Weights of a small GPT-style language model, trained from scratch on English Wikipedia: rotary positions.
Each number is 500 + 50 x the weight over its row's rms, rounded and kept within 0 to 999. Layers, rows and columns count from 0. Numbers have three digits each. The size before them is the row's rms in percent of the matrix's.

# layer 11 attention output, 128x128, rms 0.168, rows 22-43, columns 0-127
134:517536441461533525451515503587540453500430502535462458602556497505450540535487529541449507526541512516474550529546406450513471525509518418426426482524429563487490463381483541589583527446452513526497595471571505443542446408475534576507482509423489556547540546558514388501499433511586507448510507541585453516536397483574552435426371512532440553476495448522493530461585442503480525576503
094:498528518486482529499421445458516499477446565513520605481435509526559492494561512457535546528554533495511560575438481493511572523477481489528507408510513519440484540439523547572530509580467555499478459396449610471464551501454488483510529545494499504456473480478518567511507443525487560519549516384511465613437520577450598585414494440489498443502403339432517449549632551594531491503536
101:564523541485521549445523505560483564503415490531506469504499491533503480422539454447581495485437446565436429532467536443520508569515415507343555512402535403428423422465573460520508505498587558400593503533489511522539471511542543538559538476406516513433514477533507416566465530547485532590510451485477475403489496491393512444430498512542483470560630516538537524479521500520492585465494
081:498470519568541536565510576484460521496469440538528590508474509473528514482504514616464569528443480448592449505456592475505494552415460507521524488411444494464374416529470396560455535582565537503572539454520501521473422450497529572538509578506453492467631465377454483421405489434496463492555516535505513535583582471514479498519584430479487494441532475516526534532587545442485531547519
101:525476447539491578466493487543537551464475503570479575531455459499513555469445432491518563442431695376404399524437533492594451439408476455518451477502562563495500548478502389535462447536497484481500522515455466540491439500478523475438609528473560536571517523437485485550589578438540514448564522480452509511504491452536538544534530576417555465494520482447525581457531560512473492467487
098:491504529488420529551480507505528512542492529424461479494429548488483533511550487474559511606444479396484498430456495536427505525550489501426465558499537492522675532507491522499500499560427567514482572482555638469485487432479508531448481473502499494483516478447504488515495555530513408489592429569432544580439502455480518460535489552419335456553540449598471504495486541508435440516636
087:479505502422525489491500495499492482508482482485428532429559488484510501626534476459626583493508556496571449446472487479468395476405397483474566454575553566473548474505502534413569433496480458495577458477551470470524489463476480508547550444492387562479473577530526520448465512490458475504483599419419571481381452425564511566432560532462530498580545553503473579463495498477547435405516
107:509450524521473589472533454408496523595509486460535479514549497562610574525585496515421510564518516539491487540471497597395476521469500481564473522547467626466486497527493516486459503563439573596614588457446488452453435541574529565433416497567478482496394539417503551471492515472529527519550558537448442474479524608448518426469506434473544597508518486545479464522549540439494442538459
102:477531565510481499456508449470511444491540545510484451539625488566559570425460460535476455510446526436532448475588450533499527479518489577474488491502487508524520553547508421561549462515580531510509577530444541467560496511462547594575459528558614580532410460480492472488510531502524534408393497536517500535550575388450494529552459444595433533511488452550486499454579665581525481558526
114:410525558464503517502495512438514485512441500558534522439461461541505531446517388474496476483410509488437573447521497407448516577518443586451552495506621543384496494530446478592476446514550520447537522577535551482499505564514429533464450550419494524555385512511417488502416524452522466457562486427490446492440540626456561418558607541494525441498535490547441511486478491414537505453470
111:492537487484499493555495544454369470478437411496458493560474465599492545552488430514481514458520490476413513490506434521564473481501506457573528473504584480527506519420539525486449426565519550484563472481446527512502512460474612521527617514548442488601492524457449489467512530455547513511381531496485544451445602599517542431586595408485565442543542492402393509595508529493558470498452
093:502521509413455503427440527440462473535491540570518521533559507526431434436518463522523490494540435480499509482512461490537500492552483545561553516438523581497521486460508410536427505485499524505459511466521447468530493573436550585520539487466437490468449445486533431453479521490501523543517477418513408374457490592453443527594402496647579462531464550542556557448434465617340461459522
090:498544523450492540531525617455502510535498460435577487509504507507502465548434498534442505463428519513477339502442410502454568528576492500450510441441512494531537482475580574542503539530478620548514550465486523518486503487486511502420536498539553465532444463441535491583488447521501504508574483473468552597628628477535518535547541508492493465436640543443506584464443448561444549475392
092:546502577502485445466485471551495474501519517507453520464547542462529487573471534498458522484486497438499408585514541490552528515504490472522438513458523466469581522415508422454453519556558441505523526465552577486515496466525391620512386523593573538344481506481522532508477495471525512484485550534482385432466537479578374543543536518519375525423531391547603433470563493523537486489549
093:514446551431525375407395497545551506537521443466509436502428438538485542445532533504415550482508516508510503419479593563458467505470425596466492509456546610513496394497516573519472600485574477546501513543586505475482490483514480479465490506453452543472420506519435522513464448501461533469521541592559454596472614524484536552616406477526524549424508583469453495450452552460514445505502
097:487566586505528531520420403465494445523455546483512421504478502587486604520491495512502535467511563539445508483572469424484619448462588388538554482516562462487543525515527513506515608397540529474485529491482602532469444430414519465407464478503488491461557475485461421410475502486656506514476557496427466506484491541521509446549467605543504496560481530555481463537470595527457527456579
105:514534538489413490531486369486441460496435410531472442504455451466556434504449529464417444442503463446449503514457486495440553465384394597506534491491484540413526451401505564478473558431432556411563520477495529481486514573464561528612477461499501515500460479459536604505498500482412489513446554477449505523428474576496503567539521436474519436552444516555478612565441503494476419504554
092:441451572519445425505525496490508452558482482468447490507493528442497538489573479499429535423510400464539530433590621574559551492549529539483545467501472562526400468467497435643421506513438456549514469443457453487489470546467607557470416482498520592468536474500569412510493520424491453525481432486492537512624392527517488440478562547476498456521499584496486498463569533565456453583521
125:495487511444543463462525487432520497475474410478533533425500547523510523450550447522448537541472483564352492496445502456463490463483491548611621471526531501478504491518492494367521463429549539375587607469455458481562552508437402473536538485487516474497488493473505642477511571485434471495469531435406457519505476522464435482598548475510483382506503481598489464529456608512487482507482
100:423477586530554554510382466532463515516547490460470453426492437451405451515484464499550522484527579489473569457563474551457399458571475435473514482468524461505527495424512506449521591424522491537474437530468454562467516578485469376433559530586434544454584543514463408504580535504493426528499518445530443599469503446445444474454489481541441521429505431502411464445597479508447555512460
093:497492527495496509463484465551501473513478542482495512561547582495556507488480462510494526538506480483510448486519605531567446477670532535467502463452441486383491612442423541439392553444517566510477542401428545443479585445476456571418545449462470583492453506524478486516449459472538566498469418499549418456451475517512502431522476551494452574453503568546456533502522515522661448507581
112:454513449440524532480432466494475551543530459500478517519522477472455544495474496534407523539517531473556514508556540458436464484559554446477397435518474541467414499556563405442524520502408597432500471483427443532487540559538565451529474527530567489551493478575515423471499403522514427506508526566544551514518494485587566567408480488554485524415602549623505557513588402583464514402568